Weights of a small transformer language model: MLP 640 tanh GELU, biases.
Each number is 500 + 40 x the weight over the matrix's rms, rounded and kept within 0 to 999. Layers, rows and columns count from 0. Numbers have three digits each.

# layer 11 MLP up, 640x160, rms 0.0593, rows 226-312, columns 80-159
560516460415409519457433493546480453521482496561545504492471538512518423462448422511562569490488555505496532565470467522529432484513570537533542499508526592498494472546473507548542511494475463535482471457475538496459556466450509482466470614
432482483509504444510458480475562534488487573499541596495489511489514533434473507475590509504514424486473475427556533438455536501536407415556506516567495524474515543578507532436530521477554518494486520484484499464519488481428536534390491521
516511503513524422481534494471494526473502512528514468515554489549424468468521459407536510543496452484556470638515494575534459535527458508493426522452497497553366547471495488489513545520553468478485473508452496550480519528505507545485490560
458437541458525511458491462493404482538528569540518516497554439471488475502486470453529473430515494565587531536490489533508539503600487467536470467485494441516519511549543527391437459454467512511503534481589431486439457513494498590548504522
475470504477459497521603546480524509555515462583522496523536493505441478504498471513543444471510550546561533444580489558472450473432484563506499529504536456539537497500576499535429435453498524440457436487532544524566476492502509488451558453
446406444463569471433552532459563438494568515482510611553498536490497531522486507501488610490560544526533473460527540468489515528450484481473527510509520473500533469451490471506495463475489471511489548500507517524536504618493499437461478475
530433480467493505481555483499514508446482532553469456499515462510538537491528517516472518455476483475510474475422533474490526569499468494507472573512523530542428520570531580454437484461526506532483460502415517471448573487524504445510483571
547511493485425472502562489501498535575476466566489520532472547555507486511474504458507542512514534503501524473543440545516557532652490466501447442452520485496486473481499448516504478547504492470501495498486477522529443531453493525450461504
559475473508503583446495443511543460552467565522537511514537505537467521493478518487485479489560481482525439463481505488461489514457535541524582530489470477534505506512600427483508580390472494487526491463497447541492458474441488467471467480
496501511407553536512530457467472441537533505457534434490501473454484530544506517405434570514463531450476479470521505572515518477509595470492523507512437548474494463530517514522440430482470474440552520482482550520510501458502479524482479388
487436528542526456529495498494520433515539492443504538458438498500456492376608474445594479566499464505513469459549532533622517512469496548554457462458554426501486445575566539528467451521468487504483455489544505603527449564473489502466462475
558474426502456478518483465470501509469426485523520501471541520470533509492439491452514502581491480556467524517517554585506507424480468432506455448440528493472485474505526531483496467525529534544417533552524554529516484502564496463426464499
543441480540517522388474441532470502508482476424545586479543429497465534486509475545469556492412464488472493515436481531476537488501551493522517411537538517496475462500483471537529505554468561497503469492513510410462477527416485508518512449
543504511540524469493509538441541541576529464449492552479619513459505436470528510502534494546502537497510558483573479444498526564525513521523415428517485533544478486565501538536544565492574520495435432482545509467564548522506363454464459485
492462542547541478509502557497447490514475568528510475442522551525531484511453455563445556487532547494503506474489559491437484525509447493531509473449454419509472417536419467546496476471505436559577483479535457442563480434483531505505484570
491507568485516503511483510512442530504527452506533537564461409513498496440528496518475479480575495497558536476452480491518527456538514571544482455473487513481495467558529470474411520494488536484419499547500489525579476547538464525544539480
546564533514500413482438473588502501559488473588500450519443553481521493409516482570468491505557521477502491495529475536482468513420460577535487465468492477460463496508541490492478455546528491542490477506471490535494427486467489456487481523
450476520570418485507523521535545497554535454543535530509511555508542501468483528499536543508500526543491506475524425475507517504489549511527513468437433444526535454499525488465521429497502469446548457523500529490460433483467478495450473572
536510536458443576514463585420559481520549526538503551504469564446512521553508499394464494536436519552444458479546449490584497442505508446445487444560491546507451471541519487531440513504542490543448463529587523575475537509499468550589533514
554484538482484510519481511472549481566495501542503525510502504475483485523488483523541491566476529569489538470516509491536459498511499468521521462500424461503531557525481526412492526519492556476554481571464417608499444521478539452441478469
490431471535516535550477466517494583575558490513527560453494520491515496475508461439485473483507574499533513484478537463428492472432472478469434510494498538498514485492438506483505556537561511487414527506540499485537481474464445504425523475
543489475511510512467524439512504528491514443532475477568511581496520518500532527497578471552510520470512475570506550553539466507478495453537493542544500485548534507516476471525458512443530473454505501481557498422519466512507527423506514486
486540429537448538500557437511473505539480518536568494550459617480520507558583502531440534457540505523510492517479526567486527505525534501480585495572535451568464563534497538487500472477471517520528521543494519549482462527502522511471456443
479491482539516427516513579465489433445481535458529489505463537495408497549515511530478507550478504494444488484443572452530535445503564505509471480551484471527539539514565463502453464482491546533457493433547464525512443484565447538555488465
519523504437460449573521525537523535536529562487526561527454490551537538479558447494514512409528471480451508522456521581484520517502487474452526473482519505504400455494520472517459430492462498468546576516508455484531483485522498539496477498
462543518525486503452456495470415542528491461487509540477564502495546486494532556521459495501452552507515443499469533465583501544521541537516483444516540489546493579556488511501527467517549533444466573555407463452480541468467543480485472524
571448481507494475395480508479485507551481511513497530514530515478474524462515519468523602528476435533501471450507463542547477541399497519526503484481468494542506532481470553560480512485481429548534472482505493481435549462489480493538617524
495519479479517447511464551481489493465485556558546512480474554481510468530469472581473477559539524493469459427454501470501582450524513463554495510538515507513511570567463489527513522461433600488482498510526502543498511452454516467550488561
549441477517484530514510506543500556528461508491493520524562480484565645561563490438508560453473506435496473520502544535375551527494572536503564505526610504535462512580459405431446458531436512544544480492485528452498484520535529585482483509
513438551549509443549432520482418498507565471515511505433522479590519504535522577475508516539469567477506514520569429514538568552515562522580440532587530461481580462616479575493488453508486526560511518529517534463459470521496574461443567546
510456450516520493486539500485524410535495592491476521580543541525529478600500465486467592586505573497409459450487455549498454519498492497540513514487514523510552478561519537568515534455442450434469502485499548425526520513529503578481468509
413496489498557447569496498435471460449515490537463454576497483436442467549523435580511529504461535476455535573557554510522554492492444434500504559457487520526526532588425476563552532537554500491630486593503484512437459504518478495486524524
521452540541638461491561602567463491552457503534489501477531501466521550494577493520483493574587464424501495487502490488501467494509449471511533510461491486528503488559514519482444507512491540498517502531489477528523544440441524448505543507
542516514450525523496528540509520517505426414609521518568501539493488496475482438555530535490486431487523530558440559490502469528526541488520474512523545510431491513500481535455547512568518422569421533467548478530527480433528530486512466501
441616532450514447483594501503498457515512572495532518495536501579536506470395424501417512540547546480562457527593533479507438513522475578522453492544403479523392531564547530466512484468598501506509478487461500417453543512528483455505534521
538454506465422480560528556512459423485527563597520521458372480485504536586489487510465515572497419487422469473533465450575529513516493423512491444532493492513517512534494531517489540554440502486524475432503562460459540499533428466418528501
584584456454474475552480546545558495429513535515484478537507562536560477493441503457443564496533467596438511528483484500460489508488515565518494402512511465563532483491559547472477509517451527469501472505472507457457480488501488543569529517
539483503563513499546582494444457538473464481527480489516574511466449532466411497433508498499515509461501500452570446441493524496442510511511489460430521467537463480531586566507517502533564538524501502476505467497495497512505512498531453512
512501449533500486529547475456565478475524593484572497519499535516567554508504532480543476510530476526506476518475578477394460513606573605440532493481524517500495460541484551477479482478475459429458534431518480511518474486529419523494526489
490473556510536491491561536474514476509498458581473502524523480547551534510494462505491436512541505473491496463482492492452586489527541550499531517514548518487511462491487525516464499475539477450544519449569481441502501501490502481529446461
513451478569459534503553512508425484411459517461550477519491498578514500561516536509467564470490465519509550533543510509508540498461517452443525460571511460445533477511483499478494503534404511480583457419533519451510515511483440486553536435
510523485539438507500533441535465443524504509540469530508555488491520565522587538508490516512439516442483487498447472468532486509553490456512594484537484480510489432499478412554494518444615508478491456529534469459483544470495429455523520478
554528511511541461494560534465472476479464500493490525521523573506507490507460572527435505547490421543493486506475522472528467482497477488521543487444493478476461527528439511503492514507488529462422481556490489542433512413494515559429495477
473472410515418533445504538526484562485579453522521539486540484512533446493473521513548454447460594530548386514494551507499513532495488496513590584474483471563505461518514522519493481527516538453513403581508499536499499606448434519472544606
522518488532496469506497513507518488509577540492518525527552549512496565576534484441434484528506422506489518433550544533502502460518557448429550463483464544492496588540532466540523502473489570431500511462482437405493584437430473506391514505
529429440556419515542646513496508536516468517499546492495529509458485522543442520509498483558557443517498558561522420505476489583503505504522523458478546502546543463498510533495523488522599447490482568541543490497468518437518512518519527568
518459462517538538429534502510505555485495506520461533489552503526498404462385631495535529423566556561430513519518470494526499571507509488446444582467499535485536471528612453519429432491400516519477449465437544515547504597486481525552503608
532398515498494503509456521487423546577479546509518519537440583501456528604491576468558486570476604537502533553489479472478411491444502546461454466524536448420468415530558471458528499502603480512520526505489529443597508470478522543463549506
506484527480448504492580585472533478408498443547533415482600562482499525495450501494424486470536482517477496486524504541524529525492465481450457473437456492458508494453495455455524466520526395472532508440573518479513552475501468478516515469
473524497398528493481528462482528448506575515529501471509592498539498498519495501478496535491570464485515477551494535489537537493496527524503467538503457468522511479514465495480538499497435445552411534540494473497525480519514460527399463614
525463560532528516507560502494545465550518455509500508493515453501500500554507539533503482438500497507462519507491482471530482556522522483528449518474574492455563498524498472439492540424464551433515493499444529478516469485450473429507490480
539495494503545503481498498497503563563534455422499518556547484486433540553461472467558500572488569515519445564543540550500426523523511504517530476506591481529502447458557517489479490497494526485500443480512458510457551519542494544476576481
508549479521479546556539443498436479511577477515488514456523513498539478539490483483522509435464478508493479476466477550564512548514506444577486447471500541422437496520536494491487554513476510499487508461527474475500554582490486470476529521
510493501570465536460486551454472452481528506523469528529574462459473500526467519502550567468487531507481443534508492466505459480516443519534459536456540499512433497505462543489521492492464504486462488463423436465511423525498459550514487462
547519551522505471490592569473501547519522471527582551501539539495571556436504457505493476473539480435529511490512439464515497489523456524432501470513534521484508460509551568453475515481466465519544470552502513497524507470485534435515477487
517579528490544496547428448480495449432487579565523494488486502487496466440464482503544559564499457560485517451553447508486558503563501512491512526477546480495440546489497482452470439515512516504521482484499518451504546506573546460452498455
526458553513496479435462502478449527515505510490477504476541529532455418465486552523540484518422486476486525450571516523460473478440508480487505459526501434477524551562505521466513534491440497527532486576476518549484509552475559553524504521
510481566468473518498480547501462487582533503517507432489613548541486473501468534516477523506511476540547469555505486526502496459472493365499592463555497482559515468468485470533507535501520473440507421487518467500517557414507514491528553457
555463396493502472515474525430477526552496507544467490543493516462467415527595505499596545561554442520492440573504506466455493514528528537438518452518530536523485525510503544457525572513476499472496528570474527498505475527506542530530561525
517550452447463513571534473478465523497518490493480489496457557482497393495578468485455542542534436538476461493403530508550491457573485471477557444544516526549550524542545553557425529444479530542458504541539422524576485403476533437538502509
523417528552522497503541526522489533470480508561432570625435521458507525497460489518559474491497444611511487466503420484457514482497507539451450459528522602456548565572502479432478575555466498532458483449489527417540500541496471457534506486
556512540521455493465521590480456459560485488516582565590517486548421535504426531429484462497522410482514488408435487538579517461470542434507567499466508484527453458521540561434479436513516460511484489500576408480537490444446499468550500524
544467511528485502508544518496549472500499506520498483569476542433429532458507431463485502532584493527472454529564491507562417528514466433479485493533489509506463487559564476481527448541494516510517511519485544491496487532508487449460543425
449504572531568506504573509546461513496506384503507481494557465535490452464463504448482496541538548505435450511462426496506503522541533517431448505559461497511471488485498587499564435429595556556448439490549586492447509530430539472455489534
516526441528453519503437526462485506446553523438509544516464541444440547528477532460480536532532507489516493554473455468530544546404554555516504487421515458516509437501568483441554519489541530543507520486492475495452525448497541491489544472
482501460471505464515435591445467481582473523531484444492468488584478400471550552475495509460488535414523508507446576517514496566545531505497531467419529490462501453580514504544477464521545513491536515577510491439491547490462469538492559507
475514498514502556522550494561449499532467440485559456490544509490524482461516472550510519505572486464504479532467505566468538498550473496484492509491505478491502539570453559483521500481386445492509514552505517508537497506454453534498452465
515490522555567494485511530434591509494438543563516527517547451509490495515533546465499529433512515501528451493476523484483437486462513496509458536467533503538443466536561546526574547531477552516420473395553515539461525542515487478465509531
451496457523507503523502484508508534538479537505608572528491457475425504508468515518500448467501479568521468540524456467497485505422445481486510536558482533522468507574525522510404471613532516538430480489485524517451454498591509478519441482
477518482529529480527497474530469563535601441505512521493486494496489488509440525458498506450519494478507443497491497483508433455501525511418457500475502460513425497474476479507493511562503569518447495572550506515479519522544474409468460454
536473512497515570521543529500505461430511577392477384489543489491466477459527538480478485551513528536507485469461432513578554472470557500550486456506494514481461516508516519496534428532465474449563449490530504463510546522466487520496518427
621480484581508472563534474462545616551526451493503492537501522508602455474559551546550471501527497426476472474480514537524533512447530500497582414505434509536513520554495499509484488509419579484519511483515459501486537455439545461565493464
502424520555505532451550540531488513543534559562501461581496516461550523494548472544501485500522504531521531524436429504477494569526536550450477521500418536412520498535497476520489500585508509640528547546555448426388505503489444405462516524
578452459519515491518556462532539512473488563467489503527529443564590513579511428486549427485487481485475516535503500492525538475571505540518482460508505459528552481514564490481448465477489536510540456530571550509441515508553573519495513469
512527508489457532490560487508518527467458465486498516536532573459497601483466540535520457496521481449514511556532531481529470493501474512514453492539521430498527408496480556527498502499551483502561574565482543434531487522487481459505438516
524523505465406520462516520568554530495507489551519500512522417542544496468477462552555491494571447441490473530474509526555431513558539445478554474477488526510492559509504519448550497525535490517414478401489427501454535523529532510511557571
511596454546503538556498526427498500494577514520519486495424494501505565577453480513528523490506530533543506561550488497467512547540528541514486528542476456466496434443506565507553514473489511466522476515511463549544447459526482401476527442
543451548475561449468467506423576493497555518503485606510527559503497564532540504461485475527417573405447553519454442623495556426470605452469513460532512514539498474548514453432511466460528478505572557452508446455585499524444481474517499514
474470500614540555524491588535485560541518477457548513535525457513495429426507526477481504500428474491543436512401543500534516510613556466503507444505607523538581475489496478483517433544455428390464509508511482477475570518489460516451550532
531491548497493484490557477515564524506486449493484514505451472535461463504501541533487498482514494524484437588498422409445562516521479546461444543517507444484475482503486486491497445569447531504505489638616452558480564482506599506505549517
499511466480491447541508455419379460504499572534551526501499513550472466509520445507462553496515504499476496491495492488480471576550546477426554550557397525467502488533543546436525516442569485512430502551451452502514482600417547482487519583
516501467485541490459562503557541508505488476484530510476521496598537535497559558580520481525472536520527494478525516507512487537480461475508429479544545370486454489501517615394453513495510508531526528476612461514469427441513595517504451475
472474512532552437459458515497446448466471497521469538549473534505430483514536469498471482549430453560541519534511488507498462454447591424491483479549469515465509475514586529567481516444518541495436501493533441512508475481498536467442435553
533481542498510538523584523438437543501478486496509450494530568567486541439511470518539458511493512523505543527482522535549513430544498597451482516526438443505562372496527499495453516518473464512523523519579526503527457469493531517603468512
482487437469474437483526528467465483507495529488501526486497484521466541526526473453533490452517504503507555575389541469463511464575544562509530516476511547508499503539475499512495543487442497519458537531494422506520472569509521500476547499
464532576529497569545562482525524435455484528460557531486528532521486515602466538474498461536514505483524520540515489541524522474507504595484468504459471494548517460481493594474431515459442502468492475471526471468457529517498487524465515482
552476477521518452493446504487430466474503512552550506385501581465419514539488500514521483519588590544504516487496491524589510485472478487467487456506535474528498543535482468501476518426455503477506508524489492501475508501466535488548425459
# layer 11 MLP down (transposed), 640x160, rms 0.059, rows 226-311, columns 80-159
504425549567497456472549545412511510535470494452494522539456525427509574511586504461489469524446426547506476490492512488470550460516443447494470488499515472495519533486507451467474495513570508536501516439539509483500517482519531540518542429
505484526461520501405515445537562545575531492522524456495484533529471452538508390468548495461479489535500505536416499581530532493520559560576621428465527535538520512456521488522477508551511528521516551484493474516474505544540477506543483539
500439470468473471495544545496537513554472491494471496548551484569492479502561483564508520514468484542531508506567608477471516534535521431559591505475550496473476485553438561471464502514425567499512488538469515441461527495503505399486508463
472478514569547514386477452414452519513425504495523473491588588371469465482524520607460490523567513505541508503501533473470533562529486498499509442502503495452532511425514546558531503525515511497538476513482485448516542387512502478493548538
535492549549544481481512474487552574534482494493492556527552523502558527547542483404459556517511516440444422550449469446476476472560506520482524438470478495513420474461436473476544470555514456517536427546452494464515512506432487509490437534
528508511526465479478430476517497528501399584539474500513488498524508505500507505506410448478470491494511517525537448510553431485542575506459496508505469558507533453462445517454484521493449462467426523503522525542481522431425491535489453569
463486553541503520538434489549406460501508435499504466476479512538491562486442532491484452497441506421506517480518553430459470510485570449447554441502517447502507431478554542469527527560556543518527502572483501539445492483501540477549495481
551509472550502495481510545447532493554493457499479495460567479461497499491474476618522513510517513484536522528552494536518498454495553476525593549513513495496509487571501470552527495504503521497467523532518468528556434553513532533447489470
494547553427567494546551511550418511440589449522509448469495475569493470461511507569481467477475481427477486516472457523482502504475523506513491467502513519493537579540492461527418468473505506482539455457475542516480445495571508474586539468
549533518470555560505439552502597486452467455545458536506510459441457531511476528525496453498466467515520473552476476478528483518414496499435460499495519452405455528438568473496479463455513495525413505479534351502461466537545483512404606507
522568463526486532504531552572535495451455464472395548514508553507450488550518522435536474480483522513509496541508524536427470555534433426419535466516544615554434483431492487470507562445462464514541507493483526486539399506429520518421485526
417523476424561475480501505530402487555509488462527513509480533471488507456446531482504479508425510440490475547477522429530520550520461429465449471601490514502462509530523426472482460510512514508508497481428536562490450471617466522462524517
415523529499515525495547459572479514464485520374531450476439506543473440420469491487485533528527474498520551447460447481512525477581544480482490464494465515577502475432466575537483476477510545568534477455596523546552562476584475519509440470
507523503462527511426515505570553435545490454486571461480482537484437506506591493519467476574459449509454471500463624513442509506473476468436582512470509553473563529473491512494448543570421516611455483543536513536419451415485509559447494490
458521532557473472508447499562530527567494492626558445514483524497511500523448533476480470539477467487500471485520519498564462470498540500482458522540567472458488518549452513523440522502476429520460472475506547524546501522530497463468515483
499568470574435460461491434512542396480498486482560517415508484477503497523516505470475498504482531483486484473502517568505467488445552466425501520543496544511463515508523447458569529497493526543449474512499472460454534499451497509467469476
468504452471493509556459520506516459477571538450474587489434490499476487547448523488525416495461629468504519505472589501521521499549488514537450477538526514500537484513541500491552448446430564512533564491483452506581492494458559504518549507
529479489498544532430512464535539531469476521482565493521544473460521482536549422436454537424490531477477468517523548489522493565485522423472514560540536541475552555479521510462494511499486553518447538527467484436478569528492571439512437464
515512483526522503510515526471546560466457436525486596522499482544474498421520477497471465432487363405527533565470530444573504491505512503474510465494492493522440493485528542481492526439447466508424532485486496478531580424539441437516537522
488451515526452525466469511551501489471464531463519461471488466472480514527484472486530470473498517494516498492512520520449515509552510466527518504528549552444505509575469514552500502484550531464484475480413505396472505501562467504486436461
425530535514467504469576544502528559513467484462462453448533500492486505524495496530472526539483460484544521599438529569540546550522483567517513454497536477494520445507501466516513466473494473505541467472442516514468549502524542447510480515
516530517478511515497487480451483489566483499521514486483498506431511464471473505513467466482480476501534487422496482458447512490481485505495511511498490512511488524473496467543434457531461521572482535482530476492449585507432498564461491476
456506518502509450455473540518546496476467395472350589565432439507455528610448538540523452521463576511542542507528449581588540501440480495573492517503415507482549516466574512515535501512512467475460481519532464543507479496485456448522492542
497548584518428464492572549527490511539464531542526488481519539537476541524495463526492564492519476523552468512509506541460541505486438451522466456488476507480511509535495510502515531504595467474535475525488418498540471479465518478399557508
461538508466464454464506561522510543505546468455412469468485486460500498507517500512489488514562498482505516493477448452468454466448483493467447494545531509508548517479499452514527574497532515502459571456428499474442481531506507494486553470
532514487496503490471498607587551527530436548488492562471543529454498527514446561452543545506534524559496504587513494490482465495536569523489504492442430486453492606542519481547499481547549436434525491438476524433502454497559482509509469514
459479496518508525517496535535418475481550532478504464480524457533559530470408476510480444475485495467491476527514515486428427407429493485544515491555464474518454485469480501578534489548561518531467526489521496449443501563508591533451577521
488523534507501453518487494445457534456554487522441556496489480553445540488465522454485457462434510473481500480479541519486599511497493592484498452382510439485501493478458539572507549567543448452509517429501499478511542545507423527479491480
541446509478495448446438544452400494443481528447551470519487457443562433546432537467525553541451571542579515530390488502500482549423553541539493536535506541447522515585518476429480526527515461489546545491468525523498470557471536588596528502
502439562546399581529548477503496502546494551468439489505547417478478570482574425521487510506511434468543494521528433501580454471560567501421526448503477462479540454557460576518473425521455455446542512553517459627472489537518512431483511468
491576520486423464456515458497502581456479421458535532518467415487551527478581476482507456445515409498576421478455498543559503489546556539536442457495466528511466524435495512505452507496509537505451599504427499490429426444487479489523514475
632576536490446543520521498534494522454470470527525459476460562509518510545468484454509539501486515581557498386509506524469496520575465573472454499520563560494497505469507507488469548506526491424483518524504483470559534529463458510631509516
541533473492432465524504478463484512479516543434496527564546535535579476512490464441583531446509525500534519542477523565500451511504502502472507489477489506589460506451523453506500519553439473466536551535481470502490442522523560546495475488
404544491468437472496537537461514568499556512514477515515565438551489476457595552536424507515516552481500536514514507515572437518466431502528444477502470417545570535468496442531443478484482530444526485506459514444478483525513453516431514482
522521562548486473491441531473575496527509484503486427523470518470547551451527468522543424500535410421552549505389490506482493476532506546505559480469499481469463556495433578585472470480445487492428473506486476450532464518512545531501540547
595510520497444492471484474497451535486478490497451486459516513569556414502577528529538490465503457438450420545458545571498496461425611509554528477515564428547470547492484436552457533515468527466463489523438486530449475426466509530489428524
446510482529573511448526588507458494488474499545532489449510514517569506503593527517514450469452506487444547477444524553519468571510495479542534527477472519553498451531484458552428505471427471521438546484498536547538583507508523415441444496
484494498458492471528448477501501474548479553499502507479485472519543500471551425477453428452510511522553468430484528558527453467473500473531517538471421551517491487520497521557465533531450514471484427499439532487553491480474486475479467519
458457465517499557523485550496420512504472456486448415515590481496425520495458482580452556517436501491547497480476521490525473496570579469492522506517520494528558456488448500450536505521500484578444577542528512496502521489530478536548445476
551517481527439511499488509512558483597443465487502470488503527470560518457503517528517513526498469511521496574549506501511490504450520485472510513505485508584449472527489483486494508477498525508508496495510517545532480534463467538504490488
436496528465483450458471507491523516517483589497503506446513466576417494471555502449526555484522456465451462438524480481478544504558511591547535510483445465494403493522526454522421446508496508492533519533489533465477440433548509457500528498
488503489524560521515494540463515507507520482520461511490519434462582471469416497452464512532530468485483535451497538428457413505544614548479503512549532508410531523499526537520551469458471511546498546525523517485472540486527543525429533522
507546504469448396539454523471428519475463561463408436478503519501519465570493462492472476509514493526536520464510468517455507458516566504478445463541476526531479462443542529467494468504436486534496442485504432472469535515551467451602548470
566498573528508513516495480449472506509525494487499497521504545465513521542522468533534603602469540517522486527570436458452442561458447535492541469447542503604464572470504407539576497474539533511519524512485507516552585483519462485459537399
501538462510470530489542446485398487420574572527404488545489459459508445471444428482452472666455437496537535520482522510447460448539445563511482494492492559462556504509501531473500444490545524532495484496436526539510515424490534544519501460
528493530541505499492465529426539524536531521550528528473468469577483538552497518427530499478430503418496477457529531473510573571532487516465510545485519511555455516503514442539506477516465520589474444558440561475534515505522473574486483502
479513538492559489487537529397435537455535489545472496492578498444541411508522517446507463464502438415441505444467546521524470474493494526540494548456491458515509387524549479525464531499480412543449408522505544496472517461549493475474545521
553547400534450442535479486465531527477472540495504470452541441501521486488537580443499497540460504477536571470512531528484530507470541443469513498440564439521506529526489517541543498529502517514516440559530439554496608550466477444478495564
508539490481522467491549543516526427586436558456521545498495508527440566508471482528427530477476560450513438430552548504540501530503484497482479435540514481503491478488582478444520474560505443482481489452540486479562467507455536536430479519
507532572514474516489486418564500477530496534474427498485498489490505525458549507446518466503500476487459498450545545512499475509515460455526552486414529529479486478479555460511478453563532546500534460474506471467593496537491565492532514461
477504427441499516547517441573395509467559440506558481465464532482496523515508439498498503542489510557470519455530443489479566503516426483505463473495469568535496508455461441510547516544501547519532483491478520525463460497514530497509439518
538543474507431492520474431554495462487551440539525531509470495494541522535503558525482468506502459525486499502504541471480595544439583559479520525445520520515482433502554533567500499424493434512489479520481498554497557461517473469537504492
448495541485477471521482494502517499463457553447551496507551439491541513469442458422426494504465524505502562494513500494524500458458438519450550609496527517452517452498508518521506453497523487536494503514468505472490512457483516555493439495
479543498445431572503540522565549563524485527488483499420482545545472469513498461537439453481442516525471504488515464513522527569506481475541508501521529570534520484469463530529499526508478474517519524548503498476465542478529478496606510529
446550466492545533484476480475491470482528509490506472514484484489501489527472521601456483500532514501487530519514456547493510575504495498517470558515518554473549523510528488578586521540525457570443504530444522558555492594517438559560472508
496449543461505514473485507451511512600537544510498576530517565550599505507506495431503489427470515500525515473485504481454468492496520496479532533571469499545551492527550538502527560503500439530477538562543526523443531480493510528470548504
521549519465452486521512492474465521531505443469500551496436485455500564498551489541507509398483538509473542505540499499542465548462516504563509505463432590447593504455492464523408478543489474504564450487489517524531472522584422508522474503
514519544547464521459527550484538481525424458506524451502489513506483472468560424566496509506434544511529496478445548566439551485465538474480505526468457577525449600481462511477489481522567470575576449542512447519489517563479470484469493520
490457519514531367442486468499569482473493522561562508522512459519539496514453429536515497480486572514478438465506500425545457517429456511486484537476436456487438565501522440531477495492412481558467458479491467492467473479454435561505444524
563429478534540541423509631520538460548465539538547556494458468527552537476433569622494496474470461526520521576506429502462478450492440529526503530542491458414436511525512499512548461553534458577464526477496533481446525560522494453463422533
473499548386477522507455532427486463437392543548448548513479549456460578645417496563495485506538519491554501470459545472449614476575528556429558474531537550514436502454541506501575463494456507532490530488541528406453513492411529440431467539
553464466486454554501499552455525519515502487493517510437529488516541492583561523564484417425567496559450515575499542514511461567491503387477509454492437569565540581543470491622515490526466479554537536497534434487487532523493475524485461483
472468504491528441506477488449459510448463468479521492489557491543492473539515508573432491522535534491477540458543548495538514508441502494575520531486509547473548474480511568493442522516520517459517527477535501535421511453483458576471480472
540468511441509433546502495604516508487531555564487497457522528514482488421549520459451549570573509453505507448641472521445449521525443514447474435516494555424488438465485512490505546477460428481533491494419534429508531467536508448459509458
544524458533525446430503457438432574539502487439460560509602486494504499547519528522512524510494524573521427463541444498481490492555476449520507452485498499554506468443453500472484485556481537544509437501521456474471501557471485447507465513
562513454515480464520537477502537461524485523455452485480580474487507527510525516546490477536524461538451523483393478500493479548482490458419485509497457506476545518394477548529487546491458476598463500428492505493485495513426437481553530467
488455627511512528479480530527525494518444534471487538499473519531477476518491560527515487479429443417542521522575527452529517503548593512519432463519455484444614501484541426498516489450578501458521505419528491523521484548536528491468533508
509526535494528474499556510447512516495534547437535447452452536466593453483514467486543495495569500493473452484487447465438511526472445525549536446514581523491498439539509517449551508498476536527474507493481499509501461524513426530558515443
444530563462468482510398531399460514484563469431526510525507494488537547517453528489512524505529518413525500466507463554526517484566477493471497471531567508485501533480488432572513485537492583511545587464555471498513543527502499527487499404
487474467475574483498574493493420488526494535447457489471502462484474477465539600560504585546474481494519534513460489477502533593503514513447510485482488516463536425526481525571561524512462442525543485449523468479567498564509527496504451474
516524535491608536591542458514428494507517428550444560527478496508528533503503492472490598534548501431496464431477451443482511515428459519472458569529571543445527488517532534577535523458519530429498534543469455500482456517495540472513489482
529536510523366484554490464508467528554530454505560564482509482528635528537476520499496572462513561637512580466461563531577450426466520455482513447521468509537511524511596534563561527513455523536546483476498495451447490535459397509471581532
536410461395437667515542517506556560454451511521480452499546587445478502524544471502564517512483502492528472458461525505492486471535423523457533501544441527506469368492429530533530570549525494478398539452456493484480493497490425509473483501
507539517535475509482537526484408471565510517434448506478478481466478439453527459517460504521450542521535480515450456483483460467443533577503517471536442507455509531463523455430513519431493490439508520485491412449489530475502559475452493512
501484444483525488467489449495488494529473505480467546430531468495455504486487552434505536468428589531599514458523467470573622477445523475446537504536447546473489546454502423504471505540446438531500514519520534476423493551572516532472490558
453539523512520508545456484493422467481481487490566510495477518514522611557493508519456486555514472499577453462544546464548517476503432494529437595558554508471417511492446512572525558516457539493510462517486495477510486520499563528477514472
479485533517525437474478532445493521485536516492505561551551461488478518479546524470444486503456472491475457531496589522460522551527488483522504529425515522589468529493532418459548555524474493486463489514518523489522518459520492606506470528
510503573489477549548584530488461527489479503569519506511547478431446504509506449515475442480471465459492551607477413465608500479533504451574461490427486478416501454485514489466576411436501460478434535523477506499444461528497458569506517469
536532505584595408456469578591469544532533392514520432518468483466505494403492430496511484504487557501476526457500500470465360459512561592517460488445549463449456508456496445531538504475593511479493526547505549546515473554474502444473487515
426543494486499559564512482516528541433532529476564480505474517439526500544521453472475461518526454498479430408527559562472561472416527515523504514452465513505511449483475497437508511504553527477413486498518518510571514454504590512507497413
434562478540544499502517466587460496478553477535544475530525476521549490482453488554593507480411571501491430527558497458440429569482537526438489507460504541489552524491461492525513504467562526475471526536462483544534512504524536597542529421
506460480516466526523512470531469514441530408510449585478488504498454447457497493523519528508544501527547514417511504491462545436484489477481486556483497577450511481492597505528549521480495560533532543527459507481485500509500514495466405489
533501495447527492515562469532492505478548474526483477462504505443567499491519460494462456450515417486529530502492484557541455572428477540557516510492487446501543507465434445512496517502473485477425528406498526472485474473471457525510536455
450454527527520483518494439460470491505498471488532506450527492514527531475444531483438479553421501498504486513493543438477449519532530456457467467497520571508535554593446522548447465496493533546533480564506530572393527575492458512509528481
490484511502476462520527480535443479500409464527514462454541529478482498496535491498557489433518483496502466499490487501533514505481524422471504496539547526510469475441490445461566509412439521472479512478536501493494559483555520526506498524
455513472471550463517470506449461519484526523496487483516556554500487493472454487491542533503471503496504604448432486451537500493515549406527506475490521510449548567510457465548516578506561510473466492580517498505485477507452511492482504490